Part of a small language model's weights: 9 layers, 3354 steps.
Each number is 50 + 15 x the weight over its row's rms, rounded and kept within 0 to 99. Layers, rows and columns count from 0. The size before them is the row's rms in percent of the matrix's.

# layer 3 attention value, 128x128, rms 0.301, rows 14-41, columns 0-127
091:53 67 39 64 40 57 68 40 51 48 34 57 63 68 56 76 60 58 43 61 51 33 16 63 66 49 76 54 60 57 28 46 33 49 64 41 36 74 83 55 61 41 69 52 60 34 50 36 77 35 31 19 28 49 55 49 92 38 50 55 18 59 41 76 68 50 39 27 24 46 61 54 50 53 76 54 08 40 49 42 58 43 64 53 56 44 40 54 59 21 32 29 57 52 66 64 64 50 55 54 37 59 65 28 65 39 50 71 65 55 45 73 28 47 50 39 53 63 64 48 26 35 64 54 57 67 51 62
097:63 25 54 87 56 57 36 57 55 35 33 45 50 23 56 72 52 57 64 31 14 56 39 58 85 60 30 42 72 50 59 37 52 67 76 47 48 57 48 55 56 71 34 62 47 45 59 47 54 65 71 70 46 73 64 38 64 31 37 67 44 61 49 48 33 24 63 37 56 35 49 46 34 50 59 40 68 72 61 59 46 35 64 03 36 58 65 40 45 72 37 68 44 64 57 44 45 85 36 47 46 63 57 61 85 42 36 37 48 76 62 71 34 45 68 31 33 51 45 71 41 48 56 64 58 64 52 58
100:28 34 44 56 79 24 68 60 38 39 56 73 71 68 63 51 50 28 43 44 61 75 37 41 55 84 47 34 37 53 28 40 56 52 53 23 40 19 41 28 29 44 41 59 63 44 54 34 55 48 33 33 24 57 73 52 49 35 59 28 78 44 59 42 74 34 45 52 54 33 49 47 68 26 57 60 57 31 39 35 67 62 65 30 41 59 54 72 54 42 56 61 41 40 52 63 52 73 65 51 56 34 44 75 52 42 41 40 63 55 27 72 50 41 61 38 48 82 87 38 50 45 41 41 13 66 43 63
114:56 53 40 46 67 55 58 50 38 41 44 12 53 65 34 42 67 29 42 54 72 68 42 58 69 72 40 36 57 70 56 61 56 42 70 59 51 29 42 23 43 59 51 51 47 46 59 49 46 35 51 68 56 83 73 57 44 37 39 48 52 29 45 62 30 43 25 45 49 78 81 43 22 53 43 58 15 72 61 38 41 51 78 50 42 38 62 59 64 71 37 83 76 39 43 49 50 45 42 41 83 31 49 36 48 42 63 69 82 65 21 41 44 56 32 56 56 60 51 24 58 46 43 58 65 56 44 82
100:74 74 22 22 61 52 53 48 40 49 33 34 49 55 31 33 25 64 44 75 74 33 37 43 72 54 46 56 26 66 65 30 53 52 44 41 33 74 68 52 43 41 49 49 23 50 47 66 25 30 67 65 75 57 49 61 32 75 46 67 52 51 73 39 58 58 36 40 81 73 44 49 52 61 84 37 43 46 55 30 37 41 57 48 36 61 69 63 33 29 54 62 41 49 45 45 28 66 65 63 61 36 28 73 45 55 47 35 56 40 46 53 51 75 64 55 76 74 24 52 40 29 35 52 69 34 38 54
106:58 62 53 53 61 46 25 52 47 81 68 60 61 38 44 58 59 45 23 44 78 47 66 49 75 62 45 50 46 46 56 45 41 51 53 34 47 47 45 44 34 48 82 57 23 33 42 54 60 52 29 69 49 57 65 70 18 38 42 64 44 43 53 40 50 48 73 29 38 61 26 31 57 64 39 61 25 48 47 44 60 66 32 56 27 55 25 59 34 65 53 45 71 41 43 56 38 77 36 41 51 99 38 70 23 36 53 43 47 61 61 48 34 59 43 36 31 56 60 45 70 52 37 91 61 45 58 45
105:65 58 49 66 52 54 51 58 53 58 38 32 70 27 60 60 34 53 46 61 11 58 59 35 64 42 75 59 41 68 81 85 37 66 32 54 35 33 25 34 72 52 61 45 42 28 70 65 30 80 68 51 65 29 49 64 42 42 47 50 60 25 43 49 58 32 47 22 37 19 55 58 53 54 17 49 65 25 69 72 52 56 61 46 51 47 40 65 45 65 37 55 64 61 30 48 50 28 82 39 53 62 68 39 46 44 36 69 63 45 44 51 58 64 29 43 46 69 52 37 85 47 36 67 47 64 51 57
100:63 27 81 80 37 39 56 29 73 20 73 43 46 63 47 52 62 59 44 75 60 64 44 55 67 51 42 23 55 40 53 40 22 38 42 60 39 42 60 59 69 35 57 55 47 51 55 27 49 29 51 74 16 20 46 47 69 64 57 59 84 71 53 41 18 54 28 49 25 27 55 64 37 51 59 44 53 44 44 70 46 46 40 52 49 30 71 63 41 61 49 70 44 23 74 65 74 58 52 54 62 52 43 29 61 48 31 69 52 66 53 51 37 69 86 38 37 28 38 55 55 50 54 43 54 61 40 46
104:40 33 69 46 45 37 55 54 35 53 16 78 64 46 40 17 71 30 18 26 61 36 57 50 23 20 47 58 54 62 57 37 40 32 51 49 13 58 52 52 47 35 63 44 37 54 54 53 45 59 45 42 66 53 47 64 41 36 56 39 28 44 78 25 51 31 46 66 52 62 54 65 41 44 35 37 55 61 60 82 23 49 34 37 60 53 50 36 43 50 48 57 62 36 55 60 50 89 33 69 43 46 57 37 36 72 48 30 44 46 17 60 51 25 59 52 81 52 65 47 38 35 85 45 46 32 62 36
101:51 67 42 20 59 40 28 54 68 46 41 62 67 15 31 53 73 34 40 49 45 59 28 43 62 38 55 48 41 18 41 48 70 72 49 38 48 45 66 37 56 61 58 64 37 42 54 55 26 40 43 59 51 44 50 48 42 74 50 73 37 19 58 38 36 53 61 53 55 42 29 43 39 49 55 38 53 31 27 33 67 61 31 12 52 09 11 54 77 21 41 49 61 45 29 28 48 47 66 56 67 51 72 54 70 59 42 74 62 30 71 59 50 52 53 55 58 54 45 58 35 49 64 50 75 71 32 48
099:62 38 63 58 73 26 18 35 20 58 58 31 60 30 45 68 59 43 27 65 65 40 48 59 35 58 50 37 65 62 56 50 31 42 48 47 41 91 64 62 43 73 39 41 59 40 75 90 67 40 55 64 71 61 43 44 65 47 59 71 57 36 49 64 54 47 54 28 66 46 29 49 29 76 36 46 39 60 86 55 62 65 67 60 35 61 70 46 39 60 48 68 34 74 76 59 73 56 70 53 34 51 45 50 55 65 67 36 60 67 43 41 66 71 52 61 33 59 75 72 57 52 44 46 42 48 72 63
093:20 63 37 70 40 66 54 49 14 50 22 65 24 58 24 65 53 51 60 31 56 62 39 68 61 61 39 39 41 43 68 44 35 18 23 27 51 32 63 53 64 49 43 13 47 26 51 49 64 59 41 40 51 73 58 55 47 59 30 50 71 71 48 25 61 30 02 62 41 68 57 37 50 69 42 87 48 52 70 53 66 52 44 39 65 36 64 37 57 72 51 56 35 45 53 66 68 55 41 79 59 40 52 32 42 76 51 55 64 50 46 53 54 48 73 59 54 65 64 52 59 57 55 58 59 56 40 37
101:48 51 57 43 65 58 39 68 45 39 07 67 74 50 38 45 52 64 45 30 68 99 64 45 49 44 54 59 39 36 61 58 49 44 54 57 64 52 41 69 35 52 81 60 52 70 44 61 39 53 23 44 74 44 30 54 48 63 26 26 75 50 18 13 69 75 50 53 54 46 58 19 50 42 48 67 43 46 85 65 65 39 40 60 36 51 54 44 68 59 32 47 61 49 62 73 59 33 34 52 48 69 69 33 47 49 57 63 55 13 39 52 27 58 51 36 54 47 71 43 62 35 58 37 60 56 51 67
098:41 55 48 33 62 75 51 33 46 48 49 80 66 39 58 27 67 58 75 81 45 37 26 53 50 83 29 53 42 83 38 55 48 46 59 32 49 38 24 33 86 43 55 38 49 62 35 40 32 28 59 67 44 29 70 29 52 46 50 56 64 31 59 62 32 62 73 39 35 40 33 46 49 43 45 43 47 65 44 42 63 52 65 59 72 02 41 26 57 38 81 43 38 51 25 60 35 78 28 65 34 71 35 66 56 46 54 57 44 54 42 34 44 45 38 52 60 57 30 43 39 35 53 36 40 42 53 51
104:55 35 55 61 59 69 49 60 34 64 61 51 47 71 46 37 51 56 69 36 60 47 40 62 57 51 67 56 42 35 47 37 48 73 57 48 63 55 57 62 31 31 78 49 20 05 61 62 46 57 52 22 35 58 54 50 44 79 34 52 55 35 26 76 41 42 45 71 24 66 50 56 53 85 55 47 69 38 51 54 47 65 43 63 61 67 49 59 59 49 86 17 41 34 42 45 40 56 36 60 48 99 34 48 48 58 56 45 17 48 22 48 51 45 43 36 68 43 23 43 59 52 83 56 66 55 43 41
087:72 41 48 33 24 42 53 39 60 51 51 78 55 47 30 60 65 52 62 43 65 61 45 71 73 49 88 73 38 45 69 43 29 49 48 82 29 74 41 51 44 39 43 44 81 37 34 46 44 51 44 35 57 25 61 58 43 55 48 48 55 62 37 34 26 38 70 48 65 35 31 63 85 71 56 32 59 40 47 10 34 66 38 40 43 50 52 53 52 53 77 35 51 33 42 58 53 64 46 68 34 63 55 38 90 67 69 57 51 47 33 55 50 37 54 67 68 61 47 38 29 55 35 32 46 32 24 67
110:52 53 32 78 61 58 60 14 69 26 23 29 43 25 59 23 70 62 52 40 33 65 43 63 81 28 34 52 64 09 58 34 50 56 53 45 72 57 44 42 61 60 46 35 39 20 47 48 51 56 33 39 59 51 59 31 55 66 72 45 59 80 48 63 60 56 47 43 83 30 42 33 66 56 52 67 66 49 56 50 58 26 34 78 81 68 54 68 37 29 54 50 57 56 73 64 48 55 41 55 51 57 38 57 63 46 49 37 56 56 48 62 70 40 42 39 34 42 48 57 70 84 41 49 60 30 58 36
103:66 60 54 49 39 35 56 52 36 47 44 41 52 47 39 58 55 22 42 66 39 61 62 58 09 47 70 59 34 36 50 56 50 42 34 63 54 29 52 15 56 43 57 34 60 37 25 24 30 46 37 63 61 70 51 52 32 54 63 34 45 58 63 43 28 69 50 47 68 68 33 23 43 40 37 32 39 64 58 25 90 44 58 52 40 40 20 39 49 67 66 57 57 40 25 44 64 48 61 51 57 65 32 42 48 59 27 72 55 16 86 43 54 62 40 35 28 60 51 50 76 62 10 48 45 49 53 36
097:54 62 61 49 61 45 56 66 32 63 63 44 37 43 54 36 36 33 64 37 44 71 42 59 64 42 70 26 41 29 27 36 55 73 35 58 49 63 67 50 23 59 32 38 47 26 65 75 66 38 69 42 70 41 36 38 30 40 65 18 37 54 36 41 64 49 50 48 70 51 50 31 41 40 58 57 49 61 88 43 60 39 38 33 57 56 68 47 42 26 67 33 92 52 43 27 32 53 18 71 48 54 37 58 55 57 39 73 64 56 62 55 43 17 62 44 84 51 39 41 34 39 67 52 42 48 78 66
090:76 42 36 48 51 56 39 35 64 79 68 46 67 44 39 59 54 52 32 36 59 36 54 82 56 60 62 66 42 26 39 43 63 66 64 56 59 32 49 48 60 54 44 64 47 42 75 42 76 59 59 51 49 64 86 51 69 59 68 45 50 29 41 59 46 50 42 35 61 52 43 38 78 44 52 62 66 46 42 46 61 43 36 44 25 34 75 31 57 45 62 99 37 21 52 23 34 54 62 57 48 29 67 46 39 63 21 47 38 51 77 64 63 29 53 78 63 47 48 50 54 61 24 35 54 84 66 43
104:57 17 52 64 36 50 21 61 33 60 38 60 86 42 27 68 51 46 54 61 32 59 48 40 40 59 55 61 27 42 41 72 31 37 37 48 95 46 87 25 40 47 62 48 37 37 42 49 75 49 35 36 55 48 36 43 64 48 54 41 41 30 67 53 56 35 36 49 38 39 37 42 17 57 46 54 55 45 22 50 43 60 37 59 50 58 52 40 63 51 69 48 62 77 65 57 84 51 49 59 57 56 57 67 77 42 47 63 39 64 79 14 72 53 61 17 42 72 56 76 55 47 57 51 39 51 45 40
110:48 59 57 35 51 40 34 44 53 30 47 48 61 76 68 79 68 51 29 49 42 51 77 43 60 44 69 58 59 41 63 42 55 39 64 51 31 47 41 58 52 50 49 42 56 43 58 45 53 80 71 42 42 29 33 47 67 60 55 58 55 76 53 66 41 36 35 64 48 85 49 56 77 32 59 52 58 38 43 20 53 41 63 34 69 61 73 43 65 76 61 81 77 24 21 24 43 61 67 49 36 70 47 50 72 61 55 59 43 27 63 68 06 42 17 35 28 60 69 39 59 43 57 43 57 55 55 58
100:42 77 60 66 73 81 44 46 37 59 59 48 48 67 40 42 55 28 54 63 64 31 62 44 59 29 55 47 75 29 22 46 20 32 60 51 64 60 56 31 53 34 71 49 28 51 23 84 33 44 66 35 56 22 47 52 37 48 49 67 36 20 42 23 37 45 40 58 44 63 75 64 56 57 46 66 47 67 60 62 45 71 48 43 62 73 24 56 36 70 59 74 53 47 17 30 52 60 55 45 48 47 80 50 90 31 42 42 50 34 41 64 61 48 57 54 43 49 25 51 58 37 40 58 56 32 53 59
097:35 58 50 71 78 58 40 55 49 50 53 71 63 54 92 56 59 51 59 42 57 58 35 44 65 62 67 44 74 69 58 39 43 78 36 63 37 54 43 39 22 42 43 47 37 46 63 35 49 39 34 36 22 63 42 40 71 47 37 38 53 50 68 68 81 60 35 59 70 39 44 37 46 48 51 91 65 47 57 52 42 24 44 84 82 35 52 68 41 52 46 42 28 48 45 76 58 63 71 31 37 33 61 43 61 37 36 31 49 60 85 34 42 41 22 43 45 79 50 43 51 27 58 65 52 41 59 61
100:60 35 43 22 18 48 27 21 59 70 40 26 59 36 18 50 44 97 41 48 57 41 40 50 54 43 40 36 46 53 82 36 32 28 77 33 51 43 52 56 42 56 54 72 60 46 38 54 62 41 48 38 66 33 32 54 34 43 56 57 41 46 60 75 35 40 40 48 59 38 52 27 48 70 66 63 05 30 62 47 52 56 45 49 52 54 53 68 55 31 46 45 31 49 37 57 44 57 33 83 45 43 55 58 48 59 55 58 57 48 31 72 53 37 73 60 65 48 72 37 62 46 29 61 58 20 59 85
092:37 61 83 53 34 84 14 63 46 52 67 46 63 55 45 18 62 47 78 47 52 59 77 52 54 22 34 69 62 81 40 32 41 44 57 51 45 41 28 62 52 52 44 36 71 18 63 66 29 71 48 34 60 42 41 50 63 63 69 38 20 64 59 43 13 20 46 38 55 41 14 48 60 28 44 74 54 54 70 42 50 39 45 66 56 39 50 50 56 55 36 41 63 60 58 61 68 26 40 54 48 33 42 39 46 46 56 54 26 64 50 56 47 58 67 53 32 52 69 55 43 43 74 34 44 47 36 35
103:42 47 48 39 34 22 56 30 41 54 58 51 53 66 45 60 49 50 34 19 76 44 48 46 58 69 53 48 49 46 46 76 60 63 44 66 55 24 55 57 48 54 58 32 76 63 38 48 50 69 47 56 53 45 58 29 44 25 43 58 15 60 20 30 41 38 34 54 70 65 70 54 51 75 59 74 33 72 56 43 74 53 60 29 72 81 61 48 55 51 41 99 41 47 90 58 72 31 53 28 30 67 48 60 51 49 38 43 38 53 39 37 64 23 55 60 36 51 49 78 34 52 36 52 48 57 56 54
103:39 60 54 59 40 49 65 75 23 65 37 55 65 63 45 35 56 39 31 48 47 78 40 62 66 48 48 50 33 66 68 44 63 59 60 37 47 57 50 56 41 40 20 43 49 45 90 32 66 71 45 31 56 39 64 71 50 56 72 57 49 45 73 66 46 62 57 80 33 36 68 40 61 59 80 64 28 57 55 54 25 42 70 59 36 38 30 55 61 26 30 32 37 53 61 46 35 63 38 67 52 58 62 60 20 57 70 69 91 39 26 61 50 63 61 24 32 24 58 53 62 43 32 66 47 44 32 55
# layer 3 attention output (transposed), 128x128, rms 0.277, rows 14-40, columns 0-127
097:69 54 50 52 51 50 60 44 35 44 46 71 66 45 46 35 48 47 62 43 81 44 13 25 51 35 71 53 39 43 40 45 35 71 74 46 38 48 80 54 51 73 40 21 66 65 41 35 80 65 59 31 29 40 75 36 59 49 58 46 30 66 52 39 48 34 46 33 50 60 50 69 34 37 65 76 40 34 75 51 25 51 35 32 69 33 64 38 62 41 50 41 34 63 55 52 54 57 34 44 55 27 21 53 69 52 45 73 74 55 56 57 23 59 42 30 60 56 67 53 59 35 73 89 43 71 53 34
105:34 62 62 33 44 63 27 63 33 29 57 30 63 66 59 49 65 38 68 61 25 56 39 40 78 36 42 47 70 43 68 51 44 63 59 24 93 61 68 22 52 83 45 79 49 33 63 60 40 79 73 44 26 64 47 39 52 58 62 61 44 52 46 68 75 36 53 66 29 44 61 54 47 49 57 40 44 81 49 60 39 58 83 68 80 65 35 45 58 70 66 70 65 46 61 63 43 46 52 56 39 64 59 48 64 57 37 21 59 75 62 68 59 46 52 34 62 65 44 59 35 48 72 44 46 45 45 59
110:45 40 40 57 83 48 62 50 67 52 45 54 92 30 56 37 49 34 55 38 14 70 34 66 52 58 37 61 56 43 55 42 36 17 54 62 52 42 44 44 39 26 51 59 47 51 45 31 69 61 31 37 71 36 79 30 37 60 57 55 53 42 44 49 81 56 49 51 63 19 49 57 74 63 63 76 45 65 52 31 64 54 42 44 61 38 57 58 69 49 45 52 31 41 62 48 60 34 61 37 53 18 29 63 42 56 18 31 53 50 68 51 27 55 63 19 52 46 69 61 46 55 88 57 34 82 42 43
117:67 50 49 56 65 51 80 57 56 68 49 22 35 49 34 43 71 36 61 56 70 47 42 55 44 58 90 50 61 26 62 54 46 21 48 68 59 24 68 44 83 49 50 66 54 56 61 45 59 59 56 43 59 40 57 51 54 45 54 69 37 22 29 49 49 44 43 41 53 51 74 38 45 66 62 76 60 55 40 65 51 73 59 65 61 23 54 64 47 76 47 66 63 32 50 64 70 49 32 38 84 48 49 12 37 41 60 67 54 38 44 20 58 58 20 50 48 49 74 48 33 52 60 48 51 41 35 97
108:58 45 33 48 69 31 50 45 57 51 41 26 22 39 34 43 20 51 65 53 56 45 48 64 74 51 50 64 00 40 64 17 18 52 39 46 41 61 81 36 50 46 63 58 24 37 43 52 25 45 65 48 41 44 58 42 44 48 53 59 37 61 59 76 57 49 59 80 47 43 36 38 34 49 53 54 69 56 60 48 63 51 86 39 57 40 66 76 33 19 59 59 54 40 61 50 34 50 49 51 70 28 46 54 37 27 51 45 47 27 49 32 52 35 66 64 83 45 56 41 60 25 26 71 59 31 35 42
115:65 31 44 63 35 47 64 52 66 70 56 37 55 30 66 57 53 42 72 52 27 47 44 74 38 62 65 35 44 57 60 71 50 54 47 60 26 60 55 69 32 34 76 73 46 35 55 67 56 61 44 59 40 61 58 36 52 29 32 36 48 44 24 71 61 32 54 57 23 41 62 56 43 56 39 55 14 66 41 32 60 80 61 68 40 27 25 56 19 44 64 34 79 50 32 58 52 55 21 20 37 65 60 49 58 18 42 44 43 44 52 70 41 36 32 48 47 30 76 53 71 66 51 74 48 54 46 28
111:69 55 64 46 36 51 48 38 54 62 49 31 80 56 62 67 35 64 81 66 19 49 64 42 43 44 81 74 34 60 76 83 46 79 52 41 55 47 38 25 50 43 64 34 54 61 80 46 48 36 63 54 55 36 21 52 61 43 37 58 51 41 17 66 51 36 25 36 26 29 44 39 66 35 43 52 62 55 32 42 38 44 64 37 36 62 56 33 48 51 38 49 47 53 45 70 45 34 54 40 33 21 43 43 70 39 89 59 39 58 62 37 56 79 59 20 41 49 60 24 53 52 65 54 62 39 44 55
107:53 44 70 58 46 57 60 59 52 00 46 47 58 65 82 41 49 66 39 66 34 37 38 16 63 57 37 51 51 59 53 41 38 53 45 43 56 24 49 52 39 66 58 60 60 50 45 45 53 21 50 22 41 51 46 55 66 71 75 61 65 52 61 48 18 45 47 37 23 38 40 65 45 49 39 82 56 33 64 55 66 58 36 74 58 44 40 58 47 87 63 94 50 60 72 63 60 48 48 45 58 73 50 69 44 61 23 47 64 66 55 38 54 70 58 60 40 50 41 82 62 27 34 42 54 61 52 30
112:33 37 54 42 40 41 54 48 31 55 33 37 43 43 45 46 51 63 35 17 50 58 48 71 38 35 19 25 63 49 72 37 25 38 50 27 44 40 21 47 50 50 72 60 34 44 44 60 70 53 40 55 70 40 76 48 43 31 14 61 39 50 66 12 70 46 31 57 56 48 54 45 45 42 09 67 37 63 81 58 43 24 45 20 50 49 71 73 35 62 46 47 45 68 40 50 49 54 42 59 46 54 49 51 61 73 31 21 59 36 39 49 51 34 58 56 44 42 55 45 32 58 43 45 18 13 59 53
095:81 55 41 46 56 45 11 36 47 47 65 59 60 17 56 52 26 36 69 56 54 50 56 39 38 28 66 54 31 24 59 71 49 47 45 54 59 46 55 38 46 52 45 52 50 48 47 74 36 36 46 58 53 67 31 21 63 50 33 42 41 17 51 86 54 28 44 61 43 38 82 59 42 55 62 59 43 40 67 45 62 75 28 36 68 32 68 56 48 58 52 42 57 56 23 57 15 31 77 67 44 34 74 34 64 68 47 62 46 50 63 64 13 41 60 20 66 34 57 44 46 41 51 53 64 65 37 53
100:55 20 34 52 40 59 39 57 54 36 59 34 44 58 29 74 71 32 43 46 48 35 36 44 69 38 78 56 53 74 29 48 24 43 58 37 41 71 75 61 57 51 34 72 41 41 72 53 55 30 75 61 27 66 54 23 58 62 58 50 66 47 67 50 79 36 39 22 38 56 41 42 57 65 59 66 56 79 45 54 59 62 71 63 26 60 63 35 31 49 46 32 51 56 62 59 69 51 68 51 50 82 59 28 48 43 50 48 32 43 64 57 39 53 46 59 38 47 72 38 61 65 66 51 06 34 83 46
095:57 67 39 78 68 60 55 52 49 63 30 21 27 43 42 52 71 45 43 35 56 56 65 38 58 63 60 64 48 27 47 46 72 59 25 35 71 34 68 29 46 44 53 45 52 40 44 33 42 46 35 36 52 32 74 36 49 59 20 47 82 68 56 44 79 53 12 48 29 35 28 24 59 44 37 55 46 26 56 51 64 24 61 51 55 51 51 39 64 67 65 28 44 72 48 51 54 55 39 56 80 46 60 37 40 50 05 71 59 64 62 48 50 81 50 56 58 46 59 77 45 47 52 67 26 44 43 33
107:69 54 67 43 67 34 56 27 33 63 35 51 44 48 27 53 54 57 46 24 28 66 59 42 44 54 73 55 51 57 43 28 41 76 67 39 54 54 39 73 22 63 76 25 50 47 60 43 53 40 31 66 64 49 39 71 83 25 38 48 46 28 19 38 61 97 43 58 64 26 52 39 44 16 37 74 32 52 58 53 44 40 28 62 40 48 58 50 52 34 40 44 59 77 51 50 59 33 06 70 43 56 68 52 54 46 38 67 58 64 50 32 52 44 60 50 39 36 64 65 54 55 54 54 41 50 46 74
104:42 64 55 44 55 37 64 75 56 62 35 71 32 31 36 21 37 49 73 60 34 35 59 60 21 69 51 62 44 67 41 86 59 11 30 55 59 45 35 48 65 45 51 37 59 48 40 42 37 40 60 77 71 46 88 69 58 28 71 41 66 59 57 62 46 35 62 65 49 50 45 51 16 61 45 70 28 54 46 70 44 81 47 44 65 41 54 32 49 57 67 53 36 35 43 48 40 68 72 46 50 59 11 67 49 46 36 26 69 42 37 45 46 28 64 50 39 58 40 39 50 33 72 42 64 58 71 49
107:64 57 52 46 49 52 69 73 27 45 49 63 42 75 84 32 48 62 58 70 56 67 68 62 55 27 66 20 25 29 37 68 56 61 61 65 52 50 49 80 34 70 47 53 29 33 40 64 55 58 43 58 46 41 75 20 39 58 24 64 70 68 42 69 36 51 53 67 39 61 49 24 68 55 30 28 40 32 37 63 41 75 43 42 75 48 69 63 55 45 72 40 55 59 38 59 44 51 24 57 43 60 36 55 22 54 23 55 50 30 25 46 53 33 52 32 42 46 45 35 46 73 60 61 69 58 70 41
088:53 62 77 38 29 44 30 51 40 44 51 66 49 68 47 39 39 49 55 49 59 71 65 62 52 41 96 38 57 21 62 55 40 53 46 40 59 57 37 36 34 58 38 46 63 43 58 24 33 33 48 51 74 69 89 47 71 67 62 46 46 76 59 78 70 86 45 59 66 47 43 67 61 67 61 59 43 37 66 43 63 54 41 00 29 49 59 36 49 63 48 42 35 45 71 42 41 69 36 19 50 38 65 64 66 68 48 40 48 37 42 42 19 48 43 53 45 71 34 61 38 43 31 63 50 44 48 46
112:43 73 29 43 47 65 37 44 66 33 51 61 62 41 70 61 42 22 48 67 48 38 63 41 37 21 48 59 56 35 51 57 37 61 66 23 62 55 56 32 50 35 61 47 55 29 39 55 50 73 81 49 56 54 63 32 45 49 79 40 74 53 62 60 31 67 47 54 68 64 22 13 51 32 29 52 68 53 58 52 46 27 37 79 25 54 12 44 40 23 57 59 64 53 66 41 49 73 57 64 58 79 77 48 42 41 40 62 59 58 44 49 74 49 60 51 61 51 65 44 62 55 46 46 64 82 76 25
105:76 53 54 52 26 37 35 50 42 49 53 22 39 47 35 45 43 37 41 62 46 27 43 20 18 49 72 63 59 34 67 45 66 30 65 67 34 40 45 35 76 29 51 53 53 42 49 30 20 36 25 57 77 48 40 60 49 54 39 38 58 33 54 54 54 60 32 34 53 48 45 51 28 43 44 35 43 54 71 21 83 57 61 55 17 46 31 38 47 57 60 33 36 39 13 38 79 39 71 40 50 72 60 57 48 40 37 51 51 28 79 52 62 46 38 33 53 30 38 68 69 37 32 47 64 66 31 43
104:29 45 68 55 76 15 23 52 25 54 77 52 56 39 60 44 49 30 64 64 54 86 40 53 15 44 59 02 45 27 57 54 45 45 62 54 37 52 38 68 23 54 35 49 40 30 54 49 60 67 58 39 55 56 62 77 40 46 59 31 54 51 56 54 39 63 34 63 56 60 53 27 51 43 77 51 59 62 73 62 52 39 63 52 64 69 78 58 39 58 49 39 74 38 63 41 38 44 62 55 59 56 47 51 41 45 35 77 48 41 60 59 55 50 81 44 91 19 54 35 56 47 48 38 57 55 73 64
097:59 78 49 61 41 76 30 37 31 61 74 47 60 46 39 41 39 51 25 62 40 51 51 44 60 55 23 29 62 48 33 66 52 38 58 65 65 56 35 69 67 35 47 73 57 29 62 63 47 52 70 44 57 72 54 44 40 75 42 28 62 63 40 42 77 32 54 56 56 64 43 58 84 55 49 51 84 30 37 40 48 51 31 67 51 20 64 50 57 79 59 36 57 42 56 54 42 62 49 38 38 53 58 41 36 60 40 39 30 18 79 51 40 50 64 78 78 17 38 67 43 21 70 67 53 63 48 59
113:65 37 47 58 37 46 40 52 39 28 44 42 85 57 65 53 55 50 54 56 49 52 62 38 48 47 32 73 40 51 23 49 59 45 29 76 45 58 80 28 38 51 40 51 40 39 40 45 51 37 42 52 51 40 73 40 74 37 39 42 54 42 77 59 43 27 33 52 46 38 58 56 56 40 59 47 18 42 63 14 35 54 34 68 37 80 60 35 75 60 80 27 65 78 27 70 74 35 47 52 43 76 55 25 75 70 34 52 24 65 60 62 44 45 51 43 38 72 45 70 72 67 55 53 44 75 35 50
118:50 94 65 36 38 57 42 55 43 57 48 48 56 48 29 64 58 33 24 68 38 45 53 50 47 56 58 42 56 41 63 37 31 61 79 46 61 32 41 69 47 51 42 70 53 79 79 61 50 50 56 23 64 24 30 52 32 25 38 50 37 65 55 76 50 61 60 66 48 80 68 40 81 51 50 52 50 45 52 52 42 50 64 17 45 44 57 44 70 36 52 49 18 54 23 46 27 45 41 27 28 61 79 64 55 53 41 46 45 61 84 37 37 63 48 30 34 30 63 62 38 20 49 61 56 71 55 43
111:67 63 49 45 31 50 31 59 48 78 69 30 53 62 35 43 45 55 83 23 65 45 72 31 26 52 43 48 38 26 68 60 36 74 38 52 27 55 66 69 20 50 46 62 51 37 31 93 33 45 50 48 51 39 72 45 44 54 41 78 39 29 37 38 21 51 24 65 29 59 60 54 64 58 61 74 47 40 41 41 59 67 76 32 66 67 29 51 26 59 66 47 44 67 43 53 47 67 55 35 40 27 60 35 62 45 64 24 64 51 50 36 57 67 50 34 39 44 27 56 46 32 47 43 27 42 41 52
107:34 59 61 58 61 42 56 56 69 43 20 80 62 18 58 64 78 49 68 18 48 43 26 51 22 63 67 70 37 54 38 68 49 58 71 57 35 49 43 39 39 26 60 47 20 38 51 42 68 95 49 47 63 41 49 58 47 47 50 43 39 50 83 56 75 46 60 46 62 39 31 46 60 35 55 71 62 69 48 57 40 34 51 79 68 28 30 60 45 57 61 22 27 52 58 56 48 65 53 50 51 46 34 41 36 37 44 42 48 74 44 60 49 67 37 29 35 50 44 58 34 46 73 36 53 77 76 43
107:55 27 36 49 35 54 68 49 53 46 55 36 58 34 45 54 04 75 56 52 73 47 66 80 47 76 50 43 54 53 67 38 32 37 53 21 56 48 48 72 33 62 50 56 76 36 46 40 38 47 54 40 19 48 63 33 80 29 44 51 44 77 62 88 45 47 19 39 69 37 41 35 47 59 53 63 41 41 73 71 73 38 58 42 33 44 65 44 44 45 62 62 52 45 54 54 35 80 35 53 57 45 53 32 55 36 55 67 52 67 55 47 44 27 50 89 80 48 80 60 52 54 47 72 45 63 45 53
101:10 49 59 56 66 48 38 52 57 48 63 56 56 35 33 17 78 56 50 36 53 50 58 60 51 44 60 18 66 54 52 48 62 54 45 21 61 49 41 84 61 60 30 35 65 36 89 54 21 37 56 57 65 43 57 71 56 37 76 50 31 35 74 62 25 44 37 29 45 68 45 48 68 24 36 34 38 32 57 25 39 33 31 38 47 44 21 26 63 59 34 62 46 57 39 60 62 51 50 50 54 69 51 28 45 36 50 50 46 62 30 62 57 64 76 52 49 41 68 62 59 57 74 39 64 43 51 21
114:64 65 36 48 39 48 49 47 48 59 63 59 39 42 32 65 61 20 31 45 71 48 58 50 86 63 58 45 45 55 49 28 48 71 32 79 54 62 57 56 60 40 33 42 54 61 64 54 73 57 34 56 27 42 60 45 37 27 36 31 35 57 23 21 49 60 56 31 74 44 51 51 51 58 60 54 55 48 56 47 65 41 65 38 40 75 45 68 62 49 79 58 46 38 87 48 65 45 67 46 52 63 37 28 71 65 15 33 38 37 66 44 68 80 49 72 64 27 40 82 34 86 41 38 37 49 52 60